Weights of a small transformer language model.
Size: 15 layers, 3 heads of 64, MLP 512 GeGLU, vocabulary 4013, 7.48M parameters.
Architecture: LayerNorm before each block, learned positions, no biases in attention or MLP, tied embeddings, capped logits.
Training: a variant of Muon for these matrices, 424M tokens, 6981 steps.
Each number is 128 + 32 x the weight over its row's rms, rounded and kept within 0 to 255. Layers, rows and columns count from 0. Numbers have three digits each. The size before them is the row's rms in percent of the matrix's.

# gate: layer 2 MLP gate, 512x192, rms 0.0774, rows 179-245, columns 64-127
# up: layer 2 MLP up, 512x192, rms 0.0772, rows 179-245, columns 64-127
# down: layer 2 MLP down (transposed), 512x192, rms 0.07, rows 179-244, columns 64-127
gate179 101:145146112042108159140064064075155113099137125136126080139108079072033078086127117125119134072165179155156107128168134132136145132151118105194185102085129119072149197154132106090129135130094180
up179 108:161141046067173141126132111093117147082170096155108120102123082117096110106105137107154108097113175158196105115160115102169195181163099144134161150151165098069093171194139102116127181155098146
down179 091:140086044091125201152193159039123139118098124155075140100135132114108156151091165130132112157093123097035119125090137116143135134109123112198166143105141056087142153125146174134135141151160214
gate180 095:063079127130215097086125188118108122145086049096126131085036116142117148135157074116109155158139124129117171128144145128144110174145084130116101093100090163035125151124108132167132102075144115
up180 102:121134129158096135147185118148166119110192160102086089171175179129118169190146105094138115156174048113087071127147155093143116134144073177130094118114172133125080128146094106110162130137159092
down180 100:104162095155141098053116188125132106135147134129099122121071153158142120099128131071123147150102084094138111110126101156155135134150121114079127173114094133154085134123141116164095077095147080
gate181 104:146130149093095117115132107177208163196140135213153129157118121149121097117098119145119082154116097139129092099092156100154134082099156135186073137113095138122137114147182102115085124180043156
up181 110:068121117117094136125104133168179089111094111089135145139130098054152092142145130132140120149164112103172096123123159119118165104186118147114153180109106111120061130172055158115076158105148128
down181 105:113110130125170101099125083167103127122116128118158120120161124079179114154186150098173149150067155125195129069118145128110149084097150134189117223155146094105171092158085161104093151099111097
gate182 099:119160114178104093118198112149069082126117111122187082127095183127127068137134148149074173159129187114126146127128102135179141124199157103070120161144102164146136088106113132126098106179065117
up182 095:137090106117117177128085121152080114154074133150193153128165148145154121151117164132177143162119139080138123169124118137136116145121101150103146192143085159109063153097090132198122132170154140
down182 088:162125091150094158109132098116073126151091140127122105184088162154089064156112106141078122175127080062144069129055162167111177143141070148139175125127115145148160138159106160113124098129156126
gate183 122:112108146147079122203083137120152093087129123157104124086125115068107156172184120182169126130179131109139100108113135145138168180156190095123147178163140187099188134120122136132146076152112122
up183 114:169140129174141191151102170175185151135184109154099096178141162153121144104095124090086111173078084126134088160115120143125095189125177172094120058129065091088127194147167100097124117149057133
down183 116:086127125120152172169118166119147138121127104141085156081184120094152175144083110170123129112090107126088063125152159133145106148095170142114074176036146132129177150070116173127145129156156125
gate184 095:112121135062107111171168097117130093138132127134130114210115133119093116090132092175126093113096103129147129096143114057111085125087180160143097188156169191164102184123167095152151215124090125
up184 097:122102112191122119174128145097151088164203162169223097125157181069133154127090179170092116130131179122139198075124102107148139148138104142120141108133067106117099067135119197105121113165056137
down184 087:108126127167052094147155075120131138131153125103171133122107065188091174165136115169124072113121161090153174114133096164134099125117120142144074132112134093130119117152142154102115115142073125
gate185 085:101135134140116171069135048150122084143180142082114071097157123134152109081142146089122139109157072164110106101052116104137145130133125080147121100174162128101108113154114149201147097132150122
up185 092:101114068116137147153069137079108147162099119132105203152098099121115126129104130109119066173106118097093160123078108129162092080105138140105155172146152095180103144110123117127164104109163174
down185 090:129152122164150094154088143164130137080157067138117161113118098106140130136127126115149125102150245097150120095190144104135095129127143110132138142093092143182176124112145150112172086152100079
gate186 097:106152105137091048116086103121115129115171157152197154116093067044170167133078114145180122141129133149109138114100107117074096116127146110210138179094131136156142175093150092109149102136112142
up186 097:144111077063134126136161077144186161149077116153133067160173108126093067102107182108137152112152137165158124134122138121152138176108176075156157028140146100079136129123138090117144152150074176
down186 093:105170120157197111142125085087126126148102127133109119131090114127120106143163163152201098182146099120154146083126139130153130171164131103116108047123101098127170129138150114136121094217097163
gate187 104:120081093107102127103154124147153117115053158129120180166092070117136142188071167155202153156127122112163115176133085111196098139119079114131112086154105162123159154144111117146163180088157136
up187 103:121131076099091111127134123144095142105096127150124111111149063166098163117102123117141164157118141069119117116106152099187091107171122176174124181147097116078116142156093147127119152205133139
down187 097:157130145103135133120083049121139206111137162095097138105117086121114075162158130196160127072141112136223152106194096066145078152100082151121139097176144085104092121141103134106159152193077153
gate188 104:136101085150142123071150138147139107144180102146115124099171126127141191095112068139137184113140089091120159163159118144151129058142111101117100098081117169141145142162096068126175121158153144
up188 100:072155143149139145117090183095164134161149070169092119116120119077156153152151160162093103111126135085118148115116122107087089139105156175148119107099133041138078138108185170183105174133130126
down188 100:125139109169114102121117146147084097107142151118054096159143148126096117137123112106159126091096131142173135125062129164055142239162160120181173136161112087081099147060154147153146083072111067
gate189 098:110119145136087057129081165146062104132138180130153134077133128176106158131117146073110148129220088128138159126114125143094138130093111134123187148098104157121147110096169107136100100108132144
up189 094:168134121094125162164114161055098108170160127118108127161145123137178114151186142191142104133161099110180121103167112121112133160167117155117086140151130105173095178149137126165096167068154144
down189 122:160162104094056191093126145146128160132104153122128197142121154118105121151128164139141160091142088106075150176137141165135143140156138146114132155143111111103121138104164142198160159149119160
gate190 103:125123125165093109112124103145150110134122121158196126166119079086096163164076137138166098154130142157149146144116203118117178111096134108145142174220070174187108112093135190161089108141155178
up190 101:162108150100154101152131131147111160183160121096147135112080165133176116161139117132100117071161204167118133121107104190125157158066117118107148149129183091113115140131123112141129146119090127
down190 104:135163087146093101142113110155121126169155124143131113125092067129124132132109151128189194163098162093172154147137172085104124160108155145154123178174105115114135112109143155154058120109126182
gate191 111:179108075166159163179110100084185130091149138158140174135167086094122131061186147115090109102173109121103161193140159133113142120087132068165097127180117139118167123140114132081121131142119137
up191 111:159091119117087139103187160088127101107187047073096178098117181085096115129109131118121127079070113156174140123121088135142119125144089168110107118098108137072084166121131048060197177130167135
down191 109:134098089127126129105185130096139128091166036043110143066122184130119089190070158133143138133156115147120190133130152133104111113140129178144121063136097107046128142169099148082178122105097134
gate192 096:108185132120109121130041105048115100130154155159115077171151182122144091174154119105095079130118087109116167093097110190138140123090097119162162100130139121188176120173180178107093130169068138
up192 092:122104162099162122151070140050104116140149178137112092109140170132134082145141073151077144115128139090131177150122110173144128105075079088124150075092180087135153164166175130100080123105024155
down192 110:124131102133120053118098089106165107146099157095120147126135062124126092112157122166088132063103187098124113076200168142143177138138127130104117129132129157120195129134114101073137098181093155
gate193 089:122127137171168126154178127176101114165181143139136150112101078206076146064109113120136077100121074172185146182079064151099131171131124146137170081142078127223105162118167122136105150110089147
up193 089:116147181129127106135135129176137130162151148167108145163138096128055121146130141186133113148125085105117077144206094087112146183155118127153167150157090136133121146100171076123083074117170169
down193 114:112132144141125104127102148161122129123166097134090108165085105126131091137111117162156094139136167100175102136134201140084162095107167103122121176140107091150152130153109124125143127162213164
gate194 089:160065141122090173093136113135142169104133165169103168166066084115123133173172087103179096193144107098204164128171120119169149192123112135104084189203108162195136162130114135166136145116076111
up194 092:180102154151091140127158067118165169136117112180139140150115108092105077091137113156111118169141156084154166108141086133170148189114100105101123197194098148128139121104089097141156146090131105
down194 107:101094128161190089120169174151130149130091133104091091144165097046109142133174127155123142133120120135134136168141073085080138138129103090113129168153117151136119147114097115116106162117208145
gate195 098:159131091141182102169104130130133033100183136110149115074167120152085113174140093181111144107099173128119137141172132147162147124124108168121149204088127106126191141132136143119124071093125112
up195 101:117107140129171151151112194143145104188134127088112126111124123147230119157146187087115143190092132126165122126167123110128137166113126182133082120150124094147197149096171068094097107106125142
down195 094:120147121191148124131136085157162091211121085183111126138120110123139141171162054102111165165093062080172122164150134141149084168094126151149137133108111140139103135114133154157129135110171150
gate196 099:137153188124099127070098120121096115193137114102155087080137126121090095114128122183097107144157122130121163155139113204184134134104156111195108141154168106144164105092146143119118111104089121
up196 090:118122097156131150129154121119129165114157123181087106176114139131146180118098126143108186183117137142176073131131184109153143100140186167093134124168070136115072155116120099168139089135177115
down196 110:062153071089110099104090137160148161143065158123149159183162158132161133178146148174067117164058077086135102131102141147085105052162128101194174101072155139129099133120113035163085186104110138
gate197 121:179119124034129087139110162078143173158143110145156095128110145132152102128150098171186093151151098151128112114101102126142114103088119138178093133125167054156155195183114118148098172180148104
up197 114:147120081113200125124146130130123163115108151158124118140080102139141209154136127186184103155108154188148134061112140128200091084109142129182130113166150115113128150150121131134133123158134086
down197 131:144113113161096171133176082118118107143130099100101138152157136137130177099062094092106103130045137121128174114119137145124170162162116100137136102083111148041171087117110177141161111105096161
gate198 100:148091120127123091135153099163097162110120160081130138090117126121145134066166100155165123113174088115132122082145096130144113108133100185099181137112085089105168101134114144079138075158068154
up198 115:127128151107133137188083115060114095043155103163148147153124085158073109120183110125153106142106149142130133116052085115138113120112111068142140126211133149122114150128143168145178130188089113
down198 119:197137165120161126085140078162107087061110101149137157107161065168104135115195151124140139096172139176151125105076098079053102101132114045129124124162123149078133142138215147154220135083101158
gate199 096:094088140113156189083175102122120151134104157110153072115172075128104067186092126152135159142157102132113108103099080099193157167125151051082099133143185075147140083093066138170143115084107137
up199 089:155074130166154151076092082164123110134117149085077122165131165177123073124142116151144133152145082135090111168108166069145121176127049134092098135123113116110137174102166065117162142065116070
down199 098:134134149098064127171170120172142190103140124140151103098165143115159094178126162173145119116128157094195073138116121125115112158167161081146164182198194106079191121138096158129095115136118153
gate200 091:152155184133135146164163118103143068136142158118065091137137127122096138142099047145117157108120079161108070126093129163060149132109069147140170078146168190139153135150174114105134137138073144
up200 089:124065195162111125135105150113147083121109173195174117141135092103137189133130080141119163155101087191174122104136152096063092081123137174085191149164142192114144130149125110146117142103083142
down200 134:118148138120150149088083179089174109134074092117105105131120153068086094135132123121123089089170125104120194080132115174104141164092108107205139113107130144152105134095143136132119131135167183
gate201 103:145117151099111094160097140147115121181134150087109189105105099155118107066161046151094195157127046089152147132177122124117091079109173165154116098116133140158188123133114131130111150114084146
up201 099:188141048121084135120123085109078127134148116189169148132160139152133178073117134076120098093054103162118113105122108056092152125117098103146136182133149113131094158122139148158216141117141178
down201 086:185082135098135087068080077132087148126158119130181163120087157131124134089156083143137213110136109113164164141155111094128076167116175173171094079091106126169102167139136157179162119113119123
gate202 100:122063068145082135125133057099112129153110108152149083096135116191147173120104118140055105135142193161149174087126139112191141119151140143128137081141099176140163104126173149134112085102168130
up202 101:139099113100121158111055146192177127094112146175132210160160131122125107094150135132188122136106105127114096106080140069119092161159138130151113177151093110131185128098130120129107072129165158
down202 097:102076133096099177190148162123141148096118131132093083116126185179160124125126158093141105138130063129203114111118115123111117171096212120084182131179075167113129066089098114144127152160090120
gate203 105:078114158085098126146087062143184134133123124160135133127136070145120126145114101201135107124122139070130086129080128157149103180185127117178128105157086150070094200161107174051108166183117102
up203 102:144082117109141105148111112112132141086087122122115120135165131160168102105111168128040167113161142108159169107145136181146123148170127142096134154118071118122114106138157082144156146161129137
down203 099:080113146116111080117130110075087129141100107123069110108144077174139099177115157141110136116127154108114128110112113098182078118116136161099134164122077122170113073159177093130115106104149157
gate204 107:115124162069142091153122146149161147081139135131087089105104157140161063140138141086108172132127112122169184104080059120149149161115144063086124108123094158093143109150130143116136062115121094
up204 103:125109174105150140140084151176181112144110134102152116166074118130106159163135111081127151120133111057118158072135131155157137166124110148098136118128144153144055070119085154161091107149110055
down204 119:115100160113132145139163186125195084145090128120127126134111101102125148136150118102141114144095161131077161030107112139188126149186126104140157140128089125140147129160110154168077115130119124
gate205 097:140089194153084125190147171112132110136113122185164139146138151160080202079101124163092148117095119168158128116107141149127097139106096151091074172077117120164109098177124075136036109086130155
up205 098:116092134041084118173142148149128146090079127130139111191064134086072165118086122137117160148098151160197116136071115151140112135136100101122122164129160099140157118141182154113118099106131158
down205 130:104132153112099175136170143147140080118076141106170177131131160143117151125116140108146096081148153133070101117169188099145122181083152084137098159103170143108097134130166122082128074206197166
gate206 090:116159134125106167152138059164082108111043161096095191122169138130118082191115146114187118094130131122110112144101137201108162123197120098125150113104169175149141153133130089134100171172128136
up206 091:057150178159163128156107105159112092111132109104039128157145182136086141133176132106142110073163115125102131117168103164150113112155106126138166142133148197101094162111145100145095085177114106
down206 102:163141148138150110088068165186118091118132100147113141119211127115116093151177067096143052107072128105115130132110176138088120136113119093185130098118137186132093112134143149142123127153132143
gate207 100:042101133129103121135156102161130086165128156144106125095124136144175182131091154131148117100097144144130100136112128137186145078130172155142126122159133124129080106098085126108097097124102098
up207 108:167100094140117157155102136097144152145157117154116130119175176128173054145140136144085065104087088118122075112076117109128109168109078077104114147185118147183152103126182106137071083148110186
down207 092:132132128113122074065116114140182115081201145108127073091150110156084166182149111175107108091122125166175133118143111138125103088117105105157084106136136126116075138143179122142127196089131146
gate208 107:182141104147108144164100053151148097101134115127148151105160156112114116150120158119097130103123114145145144111121096091115078144146105153135140162224141133132073143085193135066057045142165126
up208 102:155160189105133126093119145106162133170119120123130075122113110123108163114071147171119180098135156104101135126109145164169102155108150148136090109051167130173130112110085108160154065085123084
down208 097:113161130116044124140137151215125102121189179104155091094098151103133106141142182141109150148114153092171109063157090098134184158126173136140167168148118156086088130088176123152073148143131121
gate209 095:097048175116104161164161175160067095093169206107120127094146116119126142152099147164119155111084155156145101150156145096086137148140067123108129174126158180177134124112176158171109160119158136
up209 090:137066120119061151194109151091174126113144153131133068083137174139135084129179118109188182087145155111171131082122149100132164119135144114093166102113147107095160120133133135113138110125159109
down209 105:166132126139168115123114131144092122114193165127112096034059134093093120161159121201141160103079176143158183164098224175123136082151115112092122124095116107107144094113168165141078112100098139
gate210 100:131116110125172149111126125124139176183114175126136152103083120132158155161135116120164149133120092103153130167157097133129142198063131172086117081127120162122144093170109112081098173073126172
up210 101:160151135111121141134145110144086083115136149194111127131113139118182091136118136205114125165115098108070124124126126075040137089127118111132082140105117112154113201186099157093123123120164125
down210 104:111117110139179115153149183164127108103132131112063137163086154117164112100110172143149098104149161111095089119106117118084073127155127117170191131136088160088139192142046116128137102145163132
gate211 099:125139117164111117139052121162185141047141160172086135102151097208125152115099159149068142138113060125112145149151110104121075129074125157166136083166109126137092149104140130127132126116111147
up211 096:097132130165134164074114089101142084164172131156154137159118106135081104109066125080114135168098128146140150123085140082078132084085127139121206125129147136109126121125117127125106121118123108
down211 100:135134115083123131194116090100088070186157129105171193117162109106150104140129132098126157079068154140060120128148150133150135151118122156152123136120135151152137102166105127127119133164140148
gate212 095:133189114093142147078124078162167134136156087133154088131124117080151102110147117065137146069156098138168113081091104122117103121106121181072101146128084124086165147178155105196138183133180079
up212 086:103109096134163109104089216106170110145114110174161118133162164098148122133149207144187164201110172170100129115146124088158122163138134153187101105122125135154106106070055141138146083115132135
down212 082:105169145047182136112080177134131138092153047192096096130125147089118097153126190080159127134092153129136104107166136154144115154194152141150121100121106140128156117097124192171133096131096150
gate213 106:099120115059160145124124125124133137109082125113170083123084108136150110141156123134133121102136060104122087172099132139145162120140096114186083103138152107051157137164107109056161133142063128
up213 100:109113194079113123170118131192176121115164103122116124113133153094098136164128139098136168073134162060104097084103096126135179147118171159060169164141125180195133120096152156112128127115165127
down213 115:085191154141109094130108159171140107095157114133200069098079133110142157122135104103192138162102128066180116120102149129128127146183115142071130141091102189190117085130175108098097119113103128
gate214 088:064157168136112090171151166180109146161176193135156102083081152123139163101142137085124135181188159132173135154129163128110139127134100101081106179153143153082103170126141134158113111108129079
up214 095:131112101140121161084114109129151144092075108116106153180116162120114070183133065123209128109064076142121116085166102120124148091103161102168103074077112091155123116120141071111168106100109108
down214 116:083105130171131131123163117055113112099094151126097115142135120105112106181113146186107116111128084101125056119145070233150097106145151133107150107096097142167160153125138094176094096108157163
gate215 102:140122120070109080105194110160164135110112162138114152097123088177111137123170122157107144046126044111134155127135144091115188153089142079114095134141143105135120076084103144155105199093113126
up215 102:133047072091149149106129135087139133025106200183092148159128126094124150094139104091210093176101083169169155091078193092151141125143187111139157146144101124045105083112125124176167108123166148
down215 096:128158122104119059090164113132108157047066158125095132113114156153141126141123113134133125110118048095119078095122128096137089140138171175159130131140097108143113061188075131170140129099135121
gate216 100:117160154127121116196103151163122125136104133129132141107082148165116121162106115175170159148078110132165156144109130155132150116133119142085113134098180143094116110110132172053128150115136184
up216 088:128135102091137095100101114204120112142091183136171166135216133155137181101180132106105133169127090111206102125128109126157124120092103159063101142083142110129138129119124190121134138146141142
down216 115:108178081140158158100120168141161122128089084134179115058093165099084144158159116155151160130081117117170134145100141123153123159133157110042121093133138157145135117137082099118127125105121155
gate217 100:096176162158085109173195117141090103123095111160167083137158074093082137135153053179094122144142151167150101146149099122109096131152099116128145146081141148085100106154105140114126182140088181
up217 098:079097056140199166141133084170119093180108112088130150149153150115138126161079124116201109058152149119138059097141164150136123106078158148193165129154172112183120135147098144170098099142133097
down217 097:075114104061181160125116115168124092144170092135128156113139147191148099178069120113119120142121162085099148053104100139126071111172174116135127128145146096100168113121133154143082107120156133
gate218 087:154112133095141062185159143109123111139124182081138126161094132127123138116106101141113154095112157095152097150111132104106153068104142169135170130141130107134160165203129111112092104163102140
up218 077:102162095105108143060122147085072076089084073150132158073121158100110171149141111165132147112159126118143115133102106123142169108113170179158090097139174124099128169220062103214135102141119153
down218 087:148105119043154082086112137091085135153126154018129094155202177154104124126131120111113121156117127153077114126124130118100098113142126157150128147131133171146186147135125126127100131140130131
gate219 099:060169138067157183188103134124152130173106141122127093142091167098136125122078101145154100144140078150103128126123125126156140092101130144163147083098181155124154146160199089157117100077130153
up219 100:112132113179137111089147147078107179169151097126088133119118135150150190115073113141084108096077123187120158148120137174207143138103124137155102132114107117099109108117085100143103157123118159
down219 079:138133055121145142059077124106123123108163151159106128120121047130119153134093091160109129120058100152080118098148134081150123128142134116119142151161096112065135141152128145170123146054117135
gate220 100:084098121129176158087097144135108060102169173156137127181156196143153151065147131146097144116159149146108125116113078118126165055174140146098124096136111097092062131120164113172153124098156160
up220 091:094110114149167172123084142115142118122147136133067108150082100160122117109089137109083164124150110059099135113184183140146105101101092115131116097114116081080036160111156076112119105109128136
down220 107:117126121115126138156145158083139104141116123123119145106113133095057123154113087065161099110109078149023134071110177131154097098159130115135085120129125091178123199176145103091141105138178135
gate221 098:149150143084152116104153093112106164153118117124076143088121122123175118088101162133139123112158155134118107190127120085138113206065079169119114153139151093104088147148151103114084212146010107
up221 099:133139158096120108160174107142191119107125102123108118137127163094153089207113129156111078159140198128146133133073154169152109109076176144107156126136084083106157095146143097110112157144117183
down221 094:144177148144122138107159150146154125154110159121166118093117158094188087094089134167144120159195200079128164118145111121080078066111102164088174123164122147110116113074159102140117129126177210
gate222 093:159127130110099138129139115163141090113144171145117146096059165131114180111066158084136159130239166141133155123121100089106098052188189090134138097181144128192096157143102142122163120105147113
up222 099:133132065070095119082133136123139137047110132130135157138140174162175153160103109153102101130076120103203146041126115099150126155113124165167145096108128142122151130067019095115058125142146101
down222 106:142139104076090135146143053171115095092151138163105131157141122126114161133136082152109117129146153095059105114065091108147149128131123118122139123106145096103106161138089108175110091125150101
gate223 098:089043194118201078161114098137156152157124120124120089144139123156090117110125118178159162119112123099198110105162164109157169116180150157126139143122146156100096088090097136070111057082166110
up223 101:144099128155142156132115163139119197113163118084102138090134046132110145096096101150039143137189166096118085113129127116143085164089131124119121126148083133062144138083155088124134107145113131
down223 102:110112114121141117122099119104058079052135123140113071173113090165123172209112210110117154115137121130196098130169213137125181127117130121111143087202205155129183110125110099171138136132108145
gate224 100:115128134098143084153133079146131156097102154138130088180093078157131147093115110117119093115137150140068118142146154151113144130144110106175142117129175102114112111164120087126164117103085109
up224 104:098111133171091136107146095112153115125089182121125116101127154160133161113140076143099108124164112142156067107121079123120164081099166063128142166091185110112119112126071125113177086094156160
down224 113:147155124147076109149166101137145154124134143159085097120135131175109175060209082106087159121130120134144138087112128167116185140164157063146166117124158123093111123080113119091109106009132137
gate225 098:149133184122117110178115168149175082079138156133069107146161090113159194139195089162129191107144126115145113037104110114165159203087105140109135176180162152137105160148132130139139145084152155
up225 095:147164136120088175164100132054174100174147082106152178123071170129110151136069119118181163116132164100175079168156127120169132134109147156084141144130129077161051113156148122122084146181154107
down225 097:128132107118114144142130116159116124129186116069158152101093085181118126140069101114094093104108111101199131112189134087131084091096147106112129167111110081118112179117096139091140146154156109
gate226 103:120142127141171084094121083124144128113154133103071102162121108170098135126143112129138108133193107104183127190165084167216147087111089171131137122078097166134169120172124133108060156180116106
up226 107:148081135146160112139150071150131085111155111136148110166117102151154167116081091174152130140127106159135174191079183166138146086127137130091152162071135167076166099103079097123121141134161098
down226 094:174126117162132077125151152146128126138117123135105138096123178118073196111089139092157089076159145140163129174026118099173148108151129134138166133179143210149147148177154101080097138111157108
gate227 108:093121145017088174102117144089132070080112133087110135148084153123139093135124105154118094121097153087093155116139170157100118148163167134116142145114129122135125098112163168148093170152118096
up227 105:147125126119144081106108177129157137121157116082131160064144101160148112136131173071123104122118115084156144104171127095147093129157132094125084119065173081086094064149087103174152162166132105
down227 085:134123125165148133136184131155152104162129094158120094143129098125140163120133129109130107107127082188091136106156185096081177145156122114098104133178145143194131083124083116093171113070118179
gate228 103:144232143171118173098061133130170103158192086117126055138108138063080065123142142106080121130096134115135184156142155159135129159099066171118094152127146124131140086090176138159050175118159130
up228 099:097186085146143107156111116170111105154105160117150182118123084094148179167121170131104062170134089156116088111137093091127101114155097115147121180138132150145067157159109132131136132135158116
down228 092:133147128177167160142109107067139109154169151114048125072099100172119171149084111107112148143091114099180097101071085114100188098114176107172206179134142134127166100094151151173123134119124098
gate229 094:109115125091109116139163136228116103150141163134120099128101104144133084146132059141117079114167080072142170134165145102086076162102125138122141176112108143127159143107142159077175155162068084
up229 093:110174156126109173124150194057110118144115093148077138087141134138109196108191128131094125117115202112068135156091154135145134111094171168122103109147076078115189103158144132201164155104149138
down229 095:131120176175113108092123108085108094049132110180135185123180106087129177106143125178165179110136147095104172154099130082132134094107058168200091124132143141082111093105132107149147151103082101
gate230 103:173162147174093060165074148067105101075162179134153150170076144126123067132116151114116157096162152039125118086172107164160122144075141144126111091133061126087137110123196115136137142087121093
up230 109:095089141107093122196114057108132104140139110153134149110087117049105145113105145128096196117134167129205128120071184155160120123141138142091171109127152179109128056102115035097080129117156090
down230 099:145096116150176142226131100174131099120130181134107135182152122089071163148110136082058129099066157164112139080099192141168147162169077107131116068147094123120136142148080124112140124108114092
gate231 101:121137072084136145174133127118095149111130095132122125137166142081132128167144102136097081093143155149107138122120140079178214154137112167103145165170150133147102103149107120124107086138088133
up231 102:077088116110131126146107124138108145112100123146062102153089124088150064131169109119123128089172116193051120129175178119181117140156113140137144159134164162094104090155108083131166107183095192
down231 096:187131104145107095131140135042157120075130108158098113111134142072157080113153089194083187087112143146134129198119109074165121166160115110152117116101202104171059121159162131111132102152150166
gate232 096:155133176112095150209040108095083137102126190143152140106122057133147167108142133141137075155106129160125135144163068182132123139109160124163195085082159127084131113137182109109096162152162109
up232 094:152119084189198121145116100104101140100208169176135122169070154117158091146095120106128102117100087117109113129133116115095129109160078133107118158158122128133093101186135130092135141141092170
down232 098:062147098143096114097105194167166108111181086159109134145132165166079091105152168139124155122160129111069103076121123109125151116160150143141093110133174146128121123132149121164143142074134150
gate233 112:118090106161087176139149064143082075121122109176123102115111117128164191094173159174115144103141133155143107092106129146138200106147054106140095125104145129148073125148135221124122150104163109
up233 103:124180122098117141146145087123116174135123117101167154159154149127206073185066087130095111131093145131134082126128132158105101091148136123127134099141172139134130070150133118121106093152097161
down233 110:132156140058126162088124112136111122130062079100109173146093115151136113157157157111124148050097093124146100092121139126137072140099127154111150164156150152165150085117154174145094098097133103
gate234 109:142087142095176132152092151061147166186079140119144147105078123137147206199116082128088195113135155119133151111175097138105101139114131121103149085102110083123147138168145094117138100137126053
up234 110:153096105116108099171124104108120126161079141131170132123177105106094116051112124106165160167144083077168109106135097125144129153162077142145150145163083090144118117134106161195096069158206136
down234 104:116120099104080200111092176127087156168143096097187150103123096142132122078095085122113127132102168109151104138161044117097104166144119069182148169159122098067183097158102183100124118158083167
gate235 112:123149149095123087116126126091083122146080143108137037137134120150094099062097131147199097139166180130162172134130168093132169108099179111116157174126153098118128150150119146147109175107154122
up235 102:175075191155153158188131138100094127110162100119100176139104144093133091180182054126067158085142132046164153166131169111099083144097118120095114118125166116142174167176147094110198129135085127
down235 103:130042144134115094132146128112136117090169161164142167118137143122114154182182128102047154112118104152135117089108124147092132098177151135092119119148139137113125118109140104119140130155134137
gate236 106:139126123086130161149139127146151111128114089109157099154169194171051092159092144140125150108184170099126136095148111138162129132071108134139173157189052116081133119139137093123088160121067105
up236 098:147151082179095142141125115060118071124142100139155144148119156104157060151083113132089094173158125151121110161109076126174062115130143125125174066122046088120104097113139088131101083130099161
down236 112:171070136089048115094103134121110159099173117094147141159134088120075070131082121112139098165138150195167096144139137105083087135148180120171155044112094120154129121117098123159121123131166158
gate237 099:162112140142109096128201141140134176175105149128125129146125171156123188117120076140140109160108115181162134097127135136104146141104178180107128112111095091098116213168195107136182133064164147
up237 103:132068158139084104170148101125152111095171111072118129113060149123074116189166169152172140098110192097112112130114099088099148157149158083106164136144137176171152080097085131110143143141128119
down237 095:102139102054129142188130108125148154109175115137185054134159131097143142175082148169103091126115115115060114144178081082048085088161145132119191110133114103125123116155037122093183115138099115
gate238 101:117097112072109112103162156119119102103101141177135093121140048094083087186146095214130147134128152114133135107131107128113214082181147181148120142165104142153148146119138124141171097147113195
up238 099:104169155130095126170127143058065184115160122111084154194153143165109134160094138182182158087073119115088109119133106170133157133135111099093088147118124098138100118122073149107142121096123167
down238 109:140120166147068110137092162112150127178105147167105127114128114164095049112156194135166155111124174163141126140179152096090161128092126160154127084108099155191102108095121095184127154145111159
gate239 103:170118133109116135160111209089089135155097185109126127103109136172148138123125083159124148102145130101140120131188104119112088132104161128106103169191117110175101182195113141179110128150119114
up239 094:163110142126178135152112170090155201116161081106107114172167154110136084095160090143149162152139069073126071154110155043162127098143139172108171119125117098114078186062161152150123141091111121
down239 092:114149105076149159105125164128073197089161104096091139103131165108112180111137095101118105098194159170142113062124130139088160136160167165139111106232142131116139099145113107105178161089090123
gate240 085:110090093090125141093150127046131153166107107168122072087080115134091123174157238117115084140104132112129186126132063107123079114155134141161158133053122158109156111149124140099089130058094109
up240 086:161198141043127107097130160135140159128148088178082186114126164121068102127181171139120148116140133101080143129073108171085173107107159138126130198096144095092138155174067102132089157127179152
down240 071:110126090124109079112149121134123151146147075102129121106151148104157148119137047151163130082104127176119060150180092125111101182159150146143131116192097140195126095131170102097120140157110143
gate241 090:087138122127093127147185086153136107086108167119118172170225133179108126173107120172115165135116106068161105136107103138115153210130119115171136131137149149148108157098158142148094116124135099
up241 089:113150133126142109122158148164107170107175119117147101119111136111137148127181178073073089101112103191136138103152163225124140134144116158192123067184151151115137138153157106103183062210145147
down241 108:149095174102154112105113152120069178130139116099098134147073108143153157168110140024097081151137123135123131073132137098105141046100134163141156143138132104146125135158090131091164098115109143
gate242 111:079099116207112152147144139156094139115113184105113148074136185098184205046114120115165138123158062192164124115132142091149170124151120141136123099133173108158114159131110118092155113089109105
up242 103:108232110207153145118141138115035115163150165155182124085115158135198154093125076112188139148129121127148126156095153142149160176085112090078067091110139147120121168155133101151181065098162071
down242 092:065122148177177103122111108112116162122091163120194093060161112074188165114172068134127130166138061118117132165094162121120184197161144219106088088133158125154153145123191096075137138096151111
gate243 092:104047142164125114108162166099228143156039161173116119180177176128120186121085121153187112124119086198194137124155137156135074110105110186075124145107123156153132136173086132099131105135149124
up243 090:108156147143140148126181137142155166170144148106120177155101065120079173145144171115129110140166143151112168098102130160101131136126161083108094163150177080152166086111081132166158101122141128
down243 074:141126105096149113124133125141112059165179138124175105139106203155131121134163092167093177138160161146060059171125098086145182113129114128119094128181118164069144121117162116168083146156141082
gate244 099:161074147191133141119109090181143081094137161142126105149168138121077114179150100087149165170127142120130126176159127158134128194175095191130177094089122124084083122083188103166119136128095146
up244 092:195161079164094124121141163111074125125117148153136076098146140156192087136149173086140180131165171137159106105152150151106168122121103122200104114097119123102138151153116103086142128168116137
down244 084:177171183130101143097091199105077131163122121117114129125121126115146154196099097187116105127089109189167136124138185138114120081090091135138128143115161126102109121146227135114155159089154124
gate245 101:145155144078147149181157145207123056147145185149184090187119085140134099109087142170150076108030124192191124082152118116087099168176141114154090174095143126142186147136149202113089130141121138
up245 099:145140169087207098159133106077101147200145095101119136130112103149138106158171196149128164095082165147122102156080117128100121106055127071100114182100078143112091075157096124125118194118157128